{
  "head_dim": 64,
  "intermediate_size": 640,
  "norm": "layernorm",
  "positions": "learned",
  "init": "normal",
  "init_std_down": 0.00491,
  "optimizer": "adam_variant",
  "lr_mult_up": 1.43,
  "final_lr_fraction": 0.02
}
Each number is 128 + 32 x the weight over its row's rms, rounded and kept within 0 to 255. Layers, rows and columns count from 0. Numbers have three digits each. The size before them is the row's rms in percent of the matrix's.

# q: layer 6 attention query, 320x320, rms 0.0497, rows 93-128, columns 192-255
# k: layer 6 attention key, 320x320, rms 0.0473, rows 93-128, columns 192-255
# v: layer 6 attention value, 320x320, rms 0.0341, rows 64-127, columns 192-255
# o: layer 6 attention output (transposed), 320x320, rms 0.0393, rows 64-127, columns 192-255
q93 100:098116097119102100164176087158139113129165101184109106115080115045136157127173104105128144111139118151161169122115121136108145030104165132108162123126059078203128102163119156121145129135111126
k93 101:088084114163125123128189075137215141177117141096155153138158139124139113182196154143121111152116113134090097108133071069080131102153120165165134147146099113184155157153106096094182146094135091
q94 081:158127128115118083103139128133134136132121150143127124131067111089169140179104118126109094137141091104092084119142171092144105134101173147144135098083094166116188245092078125126193085143113129
k94 084:134138158071131096124118130183104100097120116104088107102103152155110095128132161109131133098153131092143113146114097143202105113133063169124043095156123174141133124135125145038103082112134123
q95 081:107180163113123189095124143101106136139120125209135120113139149107178133161191104107140103079102117159129123133109142107122074070077072124170145166086121089128094094139138128147107101101100085
k95 084:162145125100123134143108165139125192180155150099121182147100173113103154120113140167123140123138158108183127080108138153157109122092125136081102120152162142131129096090107105083164158153136204
q96 089:149117181145156124080107135108149099144129117096153119127182175138139108145089129144095120142084175082091088096134166121136155198128091104180103058174179114109119136123146148152146131109180097
k96 091:146154143160122098175177142115041087112105059154094105056107125120101082132117177149112144116148100132126089113113063171168109111152194105135147148150175121123093116145155206147149102161138073
q97 091:094124156123140089182166104144143113128135135090132132108145099089138146129168114105128147109137145070199132149115142141147159080145157134169102172170100156128172160085136102132114157132082143
k97 094:105112113123167136084132089113166125105112169113119134145130124165195149151107104129146120154106106162119149168157160086086161152189192142164141115191104093150145171107140144099078119117152148
q98 093:090138100169114178105092151112151129181164059123155113111172124095142109149166083108136132140192196165071128139087140145152154132100139215134135158106153103162169142165137173112114085111087106
k98 089:099187094168142069121141128147181133151191090101135187181117190119097119134175139161203166122181134151120099069116123100125155124097126159151087142118138145136134161074125127117161133081186155
q99 095:149093104130168106117161168117094114100136114109135201129111187111047118120105138136177114165062154061154109152122112131115229129071096126114132104128052109046129092125159099159175145118136179
k99 099:127063124116142164122108147107134133151128145161137110119130129184075121142108133129064104157104149157116167141133164164157121109161097133098100110155140172099151101103138212155118180139166114
q100 088:123148161135131114172142114142104095099129076139137105112180071132087166158071110132105131125088072133093177156150110173142178150113169131121167137132128094174133045161092183139148071109091092
k100 085:093112126140121206102159099064160109079117154160184110140223104125165101157111147176113119159151091098088098189177125102097153070140134137111157207126078131113112135142083115130118121141100074
q101 094:104144117144146133086119120089113095144093106143156106136080148134172100124126146167126085092157134144079108147129135131090151163121128134145115163109203118172124120144173177167124116136182066
k101 091:115186132086151080136120106152134153062103075147083170135119130154176147112168166125115109110167135101109145089114114105210133123116144137157145168124141141084113144095132169120114178168102144
q102 086:138157150126156088139118103141092080100152186119101137132160167109115119151099185099097111113016182148145124167163115057121177165134098099126143101077134125040119127089142117209134157096143150
k102 085:138173118161166176142106089144116130136145148123100145119121188085130135127084143105137080063114190140108145132179151147133083174066181136087084119116113167118177124141064125150158194112101153
q103 093:094064078151172170095070153100078138200135183132105136097077134075126134137173182092134121123114103146089163150139139141087065174145129171160130120151108096119137139141104160152100114146105094
k103 092:106142096090078124138092113106175149119135207093135108104100150099149151142060119149105155136182164094188090106149200126172145130172131129074090122135131110087101100098094084109198122156068115
q104 088:185106160077141160129159053131101167104106154082156161148129156080164067146113115113119094144112195012169093106117152132147115050135120113164096076121111107104106131145204098125147130168119172
k104 090:121106148120124136140093171137091103149156130145136096127106145152065123146156175085129088130103143089122151116113093151138107139143115091084130141149118136171129093161122199127074137139167166
q105 095:113094178145153095171063184131150156139093138120119100116070135164212134134154108071119171078098105142127113122115117147147093096142125141146122112109135130150096203062074117117162101183143099
k105 095:132148102108123120157137126139121094175098116161077106147103114153189157127137113068145150082095087206155120144112098116198139112143102109071147096140144114190130147117151117084091080159155082
q106 092:109107145118130128173114099147122114090124132165111088135165178120175199162110102136084106108129086138143123136196120138169122119137141130181055109100122113165144118136056109151119110086089119
k106 093:172180107101141138096126088122132149113100154140161118148127162107159127127141142164124149154160125109165076084179138118112094149095186176050136124174107102124150151172067078148146073137093058
q107 093:121179107148096139117111116066116117105189109097129150137094151116070145127128185187112112198088133108144090093124150124102152120117118111046055133129158107134137130136151109151066124136165125
k107 096:102146148130116122074139084049178155133152117178139166130102177149093131128090092132060132165151139103086088142173087155080083115118147124123123144061145058100135120113128112105099152139137234
q108 086:130110145115103087138121097176155148102093163151078137176126057117141118118153104067099142092145223066200114168143126157155105120117136148139135101088087117077076197052121091148129133140059153
k108 084:189122117113143104077067142180234150143127114106113114181133157159144108119108141099147167066092133145162177116119163125197109191161074171056153094141151166095164156111097117041109113116150129
q109 096:105128146135106118189104132078149138181095154137127136143122145187150146188159118156156055139092127193062104107127131085147075139178084086141100116146152073149124133113115168120186059099146090
k109 092:133153174094124092110131089079115133165157152098150121105151101170170131084129128145065120187154090113146118112159119085107158091098111124057134155087123122093149138155146118148166127128100121
q110 083:162116110093134183138099174113127111118134124103134106112157163102089109175156171095116170162177092111146062073137176084111147090080191145102111138120129134081129182136098070110098154192121150
k110 082:173133143116120065160083202132117136150105147139081143060073138149096119140105138118149131105170139117140097117115108175141091114085143124167018107099182087092099108153155126092140122132107155
q111 089:120132115130181085065140089159114129116083073110106067118092114136132107113176161115144181116131141052165149143100178159099116134122159156114121097137074136078120158078103127128141179129143107
k111 087:119072087135187131053131139132139109127097121174122120139179111183154143167138148145173126079135144145130125110158132127206160043154116176127159121115131166137126095105130143064128147170129143
q112 096:107179155125164127189094164137167094081126114154098082094121171173112106148105141122121120034147107180080141058097108174154147120121132105139113141130137118190140084154099083137136116114137105
k112 098:153106152120141140123112104152154126125142141135094169146123126156105151165154167165123097065158097120171093069108168175117106143105159160134177168139127097170154147098081071152119148192065139
q113 083:078186138090187059132112160154153070138127151178111105165056155139091163158159164153093150079130083150142110118132118080172163154124142098159121065129131125117075098070065141173151151103203149
k113 086:162105085134127186091109139130125081110154148197144130121122138134171124142109131146056048114176108142124095148143141170127147083060149149112181098124099099137107119138125094125116115175093030
q114 089:131185150051166106149117121121146055115168132118105095166108135106138149193112138133091135055083051104139088135157090076156074126148140136160096098106112165128128117084137135108117141085136163
k114 086:154143135097125104164073123157135146087126130225113174133110141110135110151104093134133125122151136152068109099151154189127106162070157209082099145121103127146129157153135056130102160137106108
q115 090:113100154149089142138132138118148094077098102132164100078244123140194104119123085070143175077150110147148079086088137132145137149143140110129157175147092181163111127105147133134049128119053110
k115 088:157143157146123126155124089109198095120115118086127148107145117120148136128145139163186186089109079146167139077101116100139092168134102091168040167156163094149152118068148134123132146080194075
q116 080:102095132122119114120161117078097128142118151100152148091158155108073117149115101083126133130084105094125129107131110142138153105129188119126111097172132025157111080153091187111128110158147136
k116 080:067101098144173156094147113065123122113122133099169142052190132104114138133125142132096140188069131084140146187123165097128175145148143106115144156104099100101095127111156133171055128161111062
q117 092:166185095086136156136151080149141185073113144137148093093131122142074127110143125125101106158170140146181155126101131132139149142063193075110164102086093101106139106134099170126135154100093160
k117 091:112077142141146089122150132174165089164158138153103115161197102129160081127138139140129078125086143123117133173189074139122128070101159148147147156174096125090123159135110143113120140137079116
q118 099:140143217073101166186104138127089143128105181127044142113111116145130104136104154097157089056136125140173124162114120121146069144181137108088086138096173146082088128134175131112127126162160098
k118 103:185140103080118159106046137102135138142181181168152162155124082116126123120089188119116169066136144112148172130217209091115107120065140125117121164147117142143143115105109028125136179154097145
q119 082:123162151169125123076139044109069103078140087116154165150124151090080193164070128110150131159109163138072140165101138125066136128096152114119114088124119072185181093153124145163176112118143137
k119 078:105092139161156138066174107088067096094117167130239161087186087117127104152138137166128127210127092126112134110093156123107121115146141115136084185089119122063147135147175166148111134139124109
q120 090:126158154083117154080120114143109145103198102181168101103174133182131091123100148158095138125166117153132159117132041124158084099102138158168112209120120154148161128091176155140096143084101138
k120 087:126120061152104076089138155119154128089158177140138125191117104123148097109148114141168105159059159116164194109120088178106103096129155115150113173151111120135128149144150157183144120127129163
q121 097:100130139093099133071148142133113129071128070138090142141133094117100168094089139087176120128089111120121130141072090103098255141142099115045156186101071142088138149106154147133101138120135145
k121 096:137198115132142157096150131108112139103146137202169122204121081085101122097166184103127146132145142121093167149197170173141128111142103154118109144121137087198122115148073143098123115186137121
q122 092:166180129060071104145124085157088125096121153117103137156088137097114071112131150106131163090099177127180109130143100142143121194081152097090116101123127157083133143169140084093168177125122203
k122 093:119127128141105123100116143125099131106145089152123055114157064089100131126156194113108111097097139172101108124168170150047129135093109118165157117127116078157130098089144106118044156142153177
q123 091:114171120125097208099185132158131112119173126164153184158103207159076117108117109151121111190147197149069107167165101168156177131098119139099125130136089067162124134099132141116128137132094159
k123 092:109101153160099133077144167111217161183095132041216156120106146145144050101155097155089175211116178117115118126097103111113124085113099126149142124082139146113127143133128127140164126043118090
q124 096:131097133167124126185130142113104119162125131184184076125186142118129178111097098143180066097083153152142186088132101120101117142111158091171193170098176161118115117126105206132173164188093117
k124 096:091123094155156085203093082143128118183176192137177175139166067170108125140106151143143105109134102121122122167169097093088101062128149067168091184151122154114185115134104116123191089100120131
q125 091:142136141131103098137104108133162098118123108150107084115163128175135160107125128107150095164099135092112168125147136101148173151141121118158166124105136173081129154050063107146138155093170162
k125 092:121139122120120178175134099136100087145116108148085116144192155099130086179139101143187082095126125132118064143132136112107111137130104080114138138126121175167133148163136136139176176105145145
q126 078:109159102115127192115127145148145118160124166126135099118091112133195130100158124166198098079136096156131118128155122067103098113154047147131119206030108162141133163126143183177102111135066106
k126 082:131143134040130126117083110157145159178164138097163184174126140141155142096096107101154127112089187109123171108132144108130133134078118142139090129127174186105143098113110069117128136130121151
q127 090:102119122129128140135116138147133155121135122107078052063167089074169143133125088089109124124103135148073142085149161145159134121140138147110159116107121119194135217066095148168126055159077137
k127 094:107154133091151141169101048151180098114106109082134123118146149065132118104130145096131125081092093140160076103161145115123130117142124158107134133116056179123185146126100109116147089152127066
v64 106:110107160194161146158094096145104091147167138197128064186175137097154041134118122151183053163131099160157136232094196157108146089160143133127131154129178112179126120066105145153132146143172112
o64 103:096150115138125174139140148116137112110106103099117178154084124072132174122203186062126157122108154160130126124125125140117106155126128089132137114122118150151140110115125074062148120151110123
v65 097:126130130086149152104153128175123139097168099084199195154133099152101144124091166108098128174114084086083161095080134143075068115098168157137145095122135072114103081091113182080115102107170033
o65 100:123132110160087166140081158057098118094085095170096078127122078162142112155194097123128094127094166190127106140145118139177113112150169121145116174205140127075140148196132066153155127157100247
v66 104:110097108132137100089138121111086158103179130118123097143128077109115171200112109163157157052096163072122088072159095177127164184195059105133151156107086173122077123139135104074097124132164149
o66 097:144193051132075141131119125113138159146141156126152118140133145122123142106119107155121141168132128132202143163140175049140142108105129135133071128192189073152168126170128103101140132126169107
v67 101:131105166159178139128207154077131123207180156074141008131119125154120125111157115177097091150095058112135091121156078093133133120118120143123102114115136121115099100141129131124118119057088127
o67 101:161078167107084089163098153133171192121091132176152129119122130112131087145089088120186107069098178122126150123103204120151161191141123066155158116090161089139139143174081124151132120153158145
v68 106:140123167073106107149120164139126136186163103132146184100104122150126162101071129177128133144112129136152101152044133099113060132051112079131136101173175111157137143093095106147159132016136084
o68 109:147180110128133167083153130154135155125081060141171095132098130116207120191156107112128124126094111137056112160125113111149148077174137107178099118067090104089118173102130162154102127153120146
v69 104:159141123112099113092116136161153119151098110138109203063085079128115186176134133119136172124102109103143126165165109129132141122094169126167057101106133120128119182140136082073075092122155150
o69 101:139087118118155169109102150096132203163120142059152095133159183133143121141081131072102101114178117061148121082140121101131130104111137124121146161228118066105116094169165123173146153105128084
v70 094:141132079125118118159099154171139075112127150193116177132132141131141123132155155128136066158126154117125144146161125141108138186105072095187149164129068108190088144062190131127080159161124217
o70 098:117135195119162084129160095152110093072149110123145128164097150097119108134140131102135150107102191087156178134154136139117164050129130132107142048110132128134136168114127182195147102094102061
v71 102:143110143131091216112088115143137104120086156143121121114170123096164099099174094098123249050107106145056142142126102130168081128132089151150087140137094158129136142150130130130117109113150156
o71 099:116115063153123064150152146143130123179119110093122126081139192166127169144123173100165130184093140094175104133142121182165176181056122123158139122091106092161172146155141127114091112137099110
v72 101:125116098141220123153124123106103083090092126149140084112091123144136119127123120089044061074141103102172138135131177105114102131129143113112158133095119115148190102115109134175152145103129105
o72 094:105116128150116179109151130153155173133101106139166141147130107146141104108179144170166098128153116106145083094123119118123149101151116187090114083114101113142105194146121094067092129107110141
v73 096:135126113092122136152088112118107157099108156140147156118127121168111134150152221096107082124161106174140100098186230124157126143095118150118166118150160106083160107116111161140142142120114131
o73 099:158154121139133161143143129155113130109096161126136188131138129101089124091210155160106097106131074132116076125133081171138089144125131128126110155139132155134118136122132119111170115170097161
v74 101:180092093157138133103180113125142120113175183112164175161125135103111084157120207118057138097171163112089092130121128109128117189170153162096136155120146134111147096207138143132134127156115094
o74 105:109188109076161123156158096130079156108116120156110086138168101179120175124145053151104093113092114083112151119146059175139142070151101082106156154133078184096125164124117141164109144126127143
v75 101:114100181080169092173150088133162109097106090121106081116085133119139111100109122153158091158103132107124123110118112144173133076142155098051139108096145140112144156129093141089050112109172189
o75 111:113178142123093175082085186091103114164139120150085145140103079136114156174112109167129184106145151217096153103147147103101140184125126150155084121128157149178133069126152107150144178131150097
v76 097:099126152071125152101180087039122140118140099092020146121138125174155151179133150104111094056099119140143164074147165134176099152150070120123049136115118120096127156092138154135128106057126084
o76 095:209172044143156143096100122115145082149136088148152095118178071071126099087096144109140132179158128126131134153145113126074163127116172151132140126084130155124117135183097111098125109123134165
v77 107:149127098143158109179154102162116104148099067113151147162113146108105053098130077072157141175082138156125102168148166144073097127130089096145187160120177132108129117106136095097123156171155171
o77 107:087130172096134103099132156110148170106131161142106103088117111139125136137137118157106139068188099217078148067143044174126139122090156184151113108107058144114141132095127185130119141126119072
v78 104:102187158126089111117165126226115110105114081086155165123192143133113144099121136078053136142162107125160093098167124124068154182150122075114134122144134092173081130119144125129135135149133148
o78 106:101112102146096112151114119124134157131141122160094097163122114106110085106108135092138128091068135170115186125114138096204112097072066177132163120149096090109128170165112140191161127116086135
v79 103:129137181081122087092111158113101148155167139144118185110122118094082168077114129073019152181185156088172118040076144142200074131081193100157152090123114141120128127138101146152091163112171193
o79 107:127126102176065105178185122155130132076128160171160122120086116133106090160143131171173123105065120183126147124137152089100133145130061113087105146231159132116130111115161106111143074131131154
v80 100:097157073079110160183161135098096126176191164144111108066076164147166081150120123124170132135157111166060162135110128125155171122134140057153151161138117123131138104136143114151111169172154192
o80 096:113111105141141114096104156152128107113137137145136159206065105090127139074142186121116124101170147088162124123122142101127089105102108162103093103166117168102115133094147149073111129133141111
v81 107:103148086140153128105151150171126114157092163130187161202136140110086123094106102064124157127118106083146131153174129131135125160153133108151124166146180121139130130161137156105125101178129108
o81 105:148151142169135143154124150115131131129207114125143138137108111141167147159114116167132073126100198208072115150108099148074114124129145127145090097112108116119142114120128113128107154063119142
v82 107:147140204054060125117131114099074104114134148200166091121115145139118116094113113138155099175133089100190099097062099086108151106139102113146113154141160147083075110149135089139091113106118115
o82 114:129049080204100099077185085115134156124115107132133103125149133126114124161100117063161142156093102186081134122168133142192100142113112077133177149118117029131170164104148125135166086194149140
v83 092:153123158120092171133095089140178053177125097107120111094134110130161128139143098146136172114144130125148128129127070076111072087106159094148189145133139128109135122156120153143094102167121167
o83 091:107160129075118109150196139122101115142146158187109133106122136115154104081090130138119080122111092094070181151153132111124094096158053074136109125185114133135172110121159100119092132144133055
v84 100:155154178188120134089145111178126145140152165101200124126089135138122089131115173105115150166160124111148184149064160093086143176099100121085161138144108131141178116130088133120187111089111123
o84 098:108083111145150083133138143110129113093109151132140093213117173124123125115127132098168126145093174166108167104139119191191146142150128138141147108114145144087156132093104131114084138111138152
v85 102:115136123140127089175160110174100113177148130072087114123169165144125066108164137121192078166103153107133166163154144142160202102148117124104150129142092133113077112116143096146113081154114173
o85 103:051140097127137145114090121079128138105099127175175118097068131095123167105144117165127157101141128098142183144089100132114071153069200132134155147171090118154128132127128182156115124072155049
v86 106:149048097208134143123157082099136126113105158117156052136106116112096166178105147138089123120156145134125132138099031145105122059133146112067108130157135152133104150142108073127164152052117100
o86 103:096160184087129118115129153118110138095161138206111141127146096156158072093147081168154104143161110178108149116132094083127155195144097163118129170156140108140118113100138135088128142135170189
v87 103:155139128047106085157112082165157112081073143149142194155062129086098185166155203153085172146116125153131112105126184108165078159084165175143127185117127089129122117108162128180100142123163167
o87 100:140136181143175154129121177110151134116177137132088124123170161156176100134113060172117074110197093126144124098136099134122140077195105096107158122128081162135142116077072103115144113124093121
v88 101:084132164141116115131157095138122169197104193070080182100103112104113104134120151147146049187134176113167107073127166130140184098167147099145168128120127157177189157124090100136121108152118144
o88 095:129179130075081143140125172133106068153131136172147096122125165052134139149049123143140166061156116158080127159142180085073114118147108101080128108111152124097105122088165181151127100127156147
v89 102:124123090154076078102217146097082173073143110109071183153093146151121111123159114121201072140096122147190126158104178124168125126172121159177130100143096121130137090094085108143106116219112097
o89 102:181103130129155110135110137116153051115082131129137095100113115140088144103163156178112147098113117010108104130123154176141107087085133150108137141102149171162133165121101143120109156134157115
v90 101:151171155124142200152161188156152073110092183143148129150145138092064114142113128199140159142097121148086105121127148129086157123114206151185155111159127111102155104111117112170131126082071207
o90 099:140101084117102153084129063130142143136109096122103192116115145121147112193184147135106086063101178096165151089116144046138150104127122111092085113037095151121121144088113170160134121147107099
v91 106:140126096090064071107104108153114173169088151154092128096168124125071195148134141049123198119117125138109159127089095157159148200094107162143117136137135144071080129139113106099137138202206125
o91 105:134140169150168101115184144152100112102165148136146154195103151162150110114092121149142120147158165159143129150154108193106129113151068110079103131228142117155114102130162131120130158071146148
v92 100:111091114157117108126115151142117076135052121101122161091126077105144105108197156155169156126085097147104159186192120119144101149071112122156122130143132122117141132133195100132140132090105072
o92 095:128096096126128133155152129131159141148123122099164160103118136162088112116101104100086138174133202127097089134109130092106105081110139184188109122136076081157103096152100159127122072156161186
v93 099:096102134137086100131108094152155105144087151079152127117130093161111130115156091158127092117117095159192081160140105105154118121109081170135102090103124105126174126135120107174150111071129171
o93 094:093111143071169119091152149099163154110096085177102138121147157100103162133142123089123210128185196140122173091080082101114194136124148153093123137087121174176136126086175134152118121147182086
v94 104:148146151128111133053102106074144167133094094158189098081173132145184126090124117150179119128120114109188146157124106128146141116069079105090129175171093120115110103123104122150141140080166136
o94 104:131138121103200092132132115102140082130121097133115103147061164111044105145122165121139194171155146097123189091121143105150152177147152175115063125070138120165154182156128121124101115160145074
v95 107:117147096124102101126118158077146119098123092165126124086117102173144090114134103141197141106097127069157053154174104168068138161127136076073139153140081144209177166160204126110090120107166163
o95 105:135108133150149157132113084110119075202117101088099125129141122117091178160124115119071144151110129202096175185162174137190078133122163153194156131078175127123110146084064137144151106122083107
v96 101:187121165156120094182114155147133129044048076126170137094133152110105095132166135112186117140134099157116140133123051109103115107169117114140171096154138099088147159114130161147133151190094132
o96 102:107119095167131162071132145104106118150145080153115109151094129122102101148140104104086102119135122117147136134122115155129120124088125171112167159133088139146154130151092134176114110124118146
v97 104:143163118118118131079164118188117134131114128186187068098085110154101182142064107085134142149136043120091204101097117123146050096148152125120153141134089162113134131103136139069123111182199110
o97 102:137074155099138165152119133143161156104138086111089104153112155156184105090169135161103134152121078144107115171159128165157112170106086071123120121112118120125113185097138093147173146167129139
v98 094:158144125175120143125103116103096154141137127090177149123127160051093063070122093136170139168119133102169141095179115115116101118123111189143160124114155080120110092086172130137126136118068193
o98 095:071093155138101077164191109159096114131179125144098160135117151179133200178064138148095125130144147129089191145091131109083082080160125089114120130142092172138133103115131119133120124077189078
v99 104:153112112088108164170196120151171151090198125100078076136098109135148201104154124110177113102135141137121147072101115127195214122144134126161124110132178166164104132203130123139133115091116147
o99 106:139139112155185110124090135127145103148124155128207124089120121113141071133090121109099125122153144132153109124155160144133101151154163132118136162129156137101095145110138146109111139088103147
v100 091:088118189124153106124051142151075119061100116164080141150131092183140100169166139101116137120112120137180134161075113116176117124129145108074118144107158137099173098126127172056155171084121174
o100 090:130121153131138145093132229147115145138104138112170122112185144104140190119111131152117096134165129206091165096197168113065114120191067115110156133137125155122173108113144101141057156152180095
v101 100:130109170109069121111146110135136180121129126153145065106126135118146175192193057152125197150091130146131152106118131120150163107119124111111143131123121098165106113154018093111099111175175177
o101 100:081185155149135132130093166129139130152111160100130184193117132145166135073100112116170100105170120104174109139159110099116147158086087133110094125234151190085144091107137109126106151108117120
v102 103:069089128114127156125104046086133088077100116125139092098127088121162139138138072130154106124147131138162110145182119140159144112161118110078115144160145145142123151122159133095184072119113130
o102 102:131127137141106081117207169095113102152179118155145124115134163140177072063183164142128126153157091099102179157104163098081098134108125075163162124199081127126141154140148072114094105124162139
v103 097:150092147088144131210133166146151138127193114113153166119109173094115126122075057133151098174179120137140091120201149146144060151208117117119170069105135118116098158106098134112122153142156169
o103 096:108130105155083128073097159113102120153169139182173098124170115176143166137107176120130085141082120120087125155126104077090106099062096110147141206187125127123115097155200167168125109190127109
v104 095:096130120101121153126150133138140141130096133076106195152117127138119170103158149147094113138099141109142208152040135100168175140106170093142190148133086131114138129056095134128100138166144135
o104 092:179154118156118131172094103109075106088123093196107070084099165081076105136130108163135148100168165058126098114142114124155155131097126146151165057115103156113105161143137152165142087102098139
v105 107:107146126106111130130036125166117153217188153113088132126170069150134120095083172147140121092142149115143096122112162130140136149060171062123083124135111157096103139176116120159140102173141126
o105 112:100166107163140140145091172106188125123115132126173160158106114063152172138169155198153132160096158194174171111172110104091111110154141148154122163196110093191149111117115072066097107103137095
v106 099:144120163102195128102122090066142148118090124132116109136128101123146207165098169099123163048106106106141138175087168147246100048105170092135152114074168134140100187115060117088052156163204156
o106 100:158143143135108132129113143117121170133163140115111122114164113138109079102121136141095133130111075172157077125160152062109242149130136134144112123154161083085191067078165103114175127073107095
v107 103:093161132160115113144158122148132099111173111074130154115172118126117103121106071123121105102124154120182149142112135119181160073126107156140108146118159147108159169110120222122086157096127204
o107 103:121153085150122128106142114125113133098121087142166087145076199098171098159153148110172113158079125152150151121134149144070106198096166063148132092135145153178144081118105122105134121065157097
v108 102:121081129162097121163089125131108149154138201145083162105124084116138203096134085138076147139071138121094162098085194141198159072123124073135055176100172107149105118120097098129139097065151136
o108 099:124185115119127129078123116119168141090133107155141106136168095092161104148132165128219072159189135202120122129119065213136086186129123161134155107221088169134117110098077087096139121137138135
v109 103:152103129122153133161199160097103142074095122100207077172129135109121163124119144120128140175123143139099128059153151127104153116157155102107143113138155121114121133124126137051136126196130133
o109 111:122151117148127113103075098152163127164156147101082118130155105179121103138160063151145114086154124203069112152092086147116149150126116177129118134066135196118149130125085172133166155144142123
v110 100:131157108111174141140105127158158073140121130121197127078132125158143165158160097140127090101161122137139094162131142082079157157144097179140125094119177171158124153086051186141115072153178140
o110 096:082174133089099121120114133116107148074089123139134084135140046102125104127170145094094110098102183139144157110087145135159184095094147106118137133143097118190115083150165089118150180127103172
v111 104:114093141130104142129202125144081139114171107063073122184174124151123125067105139081149047166162121080145166138112144132115159125185149142122136118117112130083151143061100147134082126213110134
o111 108:120124122123160126086119143157112104127171105206147094150123176123125161182133119152123159071110114120154101104108150093110162143130096140119138104155112135135108140155126099172165162057135110
v112 101:118146140074149131175113130121148103091125158195177192109105135095115125135181159164200115148140103120127122102089173111144139106099103192107071159142125118146145117129163093169167116093087150
o112 096:133134149138131149125108107128126137125087097077132157115151122147137154114124128103123142101110244154093086150178118164125138085110215116140148115097111116154106143123113178112159113162117103
v113 096:186090077128159089125128148133143170087097140187191078128139128130123121176134097129095103086124142160114109116112136094125111090149132082138096140075138125173074138125153159158113143118151117
o113 091:133157147105151121087167144095106160118136108105099144183143142137151153106139139133162165163121088096118127091126123093122138144145020151114145153140120127064111111138134072102087111142157134
v114 095:098119134077141117082138164161093184128144117134122151112169171111155105149092172095084159148097165121141102125090091157156161068121153110109112118080158126085090127057109121152077146189151165
o114 097:173163094164103122141111095076130123115106121098170125136104108075073136140132065243136160121175121094069160089085121109167106139120155112123124118206115217127132120122098175078135138141131068
v115 104:125151065139134160102155157138155137125136080133130162127172103204120111073095099117092095116101167142152131153144131106187178095124158205145084140156136142115093131112124183092120155097130160
o115 106:159128086118111131113086094190106094093116037142106099092120151080096103195150158098161124128159145183139134119096133121088128170114120113144169136031129074185111168144099162164188119095076123
v116 097:147137144169115107130146097133142173081084122095121127186141111052089149144105155162020118126138090112096135055126098115214155122130193106118067118122116185153110085139105102133097130093129157
o116 095:102110153090089149166086120129149153140171153184121121106091079145163112136116138106151086106109148178218132122161129147113095149106105118124115184145082077087145183139088099094137075177075183
v117 102:159122084115155109111133138160123093143097104174164089093161080101152117051160142156084087135131151171145148191131089123143092152054126130064126142144125146074138101190151165105166147145097102
o117 098:121118172122059106139147096147113098075139135159117159140139149207134126102136163116139117097127096104080112112085154100129135065156094147111158163110145104151137135083122149141082094120127095
v118 104:058210163111125169120061140136105124120111108175115111100164112127158136132133121100125123119137131126164085179125201138181083114124160140167107134134145098148137103162148132139182112154132176
o118 106:163104125168173093114183103113161126085156121101141134163107107132116092114144162105131076121088132179106145087128095082108141126081143131092116175137076144133167120114049107078136119083098135
v119 092:154139135184120097145142123103182114114122071121106158130083181085194097165130125181169126180100100177094170115102148119148133103128087127109166128127107104189106115096092156032180143175150091
o119 091:138110094117121149134117152099129050146163145121121138061066098121072162135132150114140156091152176096138163156138133163111130074092201161179115130131105152103141150157187129111130146153134152
v120 105:089090091122147172156041152120150098036145151088134130130122152167147132129142129093080173078178105140101093160134165123020130087127122105163117126086151154168124153156102080155178143134100091
o120 098:088151153131147122157187109126164176171123127158107164174146129151124106133113125074088065148114093176151143117141096128171098111120107167147186116159048119106122089106124149112105093058038177
v121 101:116110157199157125137127128137059155152114152141129196134125055092135176132060148182094099106170097122119203084089167110086152130112142121088149131144109100190110106194098051206132158075105099
o121 105:143148079148070189104132098093121118111140091082160162117115139180079101148160151125148153123082147074103125167135107074150158196157173128052098145096148091116116203069137087114146114168126148
v122 103:081156155128071136123183090083083110100141142101071115105072097118124135140111164101132153132175107116117174169141121142086220085183149126199123120137140169145126084120067123107097172170127102
o122 112:162141151139129127127099166156111152132110133148136115165125185131142103080151135116152140122113165108149134100131159167130137171149104109069155122166117163091141155150153155117160184128177134
v123 099:128101130071165170143112127093083120110083125177121091138146121142186143131116101145135140161131173132130126142071141099149191079149137163130173156127164130132157134082112126111133108164149136
o123 102:127186105128122082116106110179154092099141150082166107154105157086142104061206155055100102064166132175153109111200129133111149130109153124154092111105120198111122123169119124121124065115105161
v124 101:155112106096154173197154106105098118162049118103120191138102116085103126147127121114074057103111124116067088091105158097167162109130127104103077072131130145128152150138096145165115123085113112
o124 105:107141114137119151108106165105189171121158142112081124075145105108147152171122154141135113122199109110117129122131128135110093153151120161166213147094104163123076138101122132122124110107104163
v125 101:157181126122088111132128107125062096130168155066153150130124133174117103072122152061137045118119189125151201125111089138128103108176099148177087114119122125091107173109089153120165175132121063
o125 105:142111108113120103100169127128069125139063111181119079178159103108167148091142149106126173107127110187101079136158137123161138131034152115136164133140128140158183148133148137098057083109133129
v126 098:080146098096082123164049118102106130166156160063117163097162158172142059171160103130142158172129133106081123151149086147000143117173090081120166134146092145140187165146124106082095166120177116
o126 102:082151191112133092093166206128149130091137171170192133221091124100130133144108136123130133155109164099135114122156152174128100115123124126117062085169164139072124074114172117116147148109133167
v127 096:085093084112107122124121078146119103047116111156138087161117095192105130176114095175198153147111112145049115136123143122116087147039158104134154147131136146159167097170169118087110108140115150
o127 098:145140178115169106148147135139159117181207155056154170120100159124149166104176136130069116126090123115148108160182111140130140097166140143200096103076124100078126132081124121134184132158088116
q128 108:148151090085157133156121129129189109109185075182152162058122122150135174162107108153109097154040074131107125138126113084131196166127129119124104116114109092112128143080143147116127156126169119
k128 109:113121135101123170164140134099148143110103192190123123083103183161139122118148086135118136135140150148050151198166091195111141166064105135140154129061099124103174121156112138170135108149115180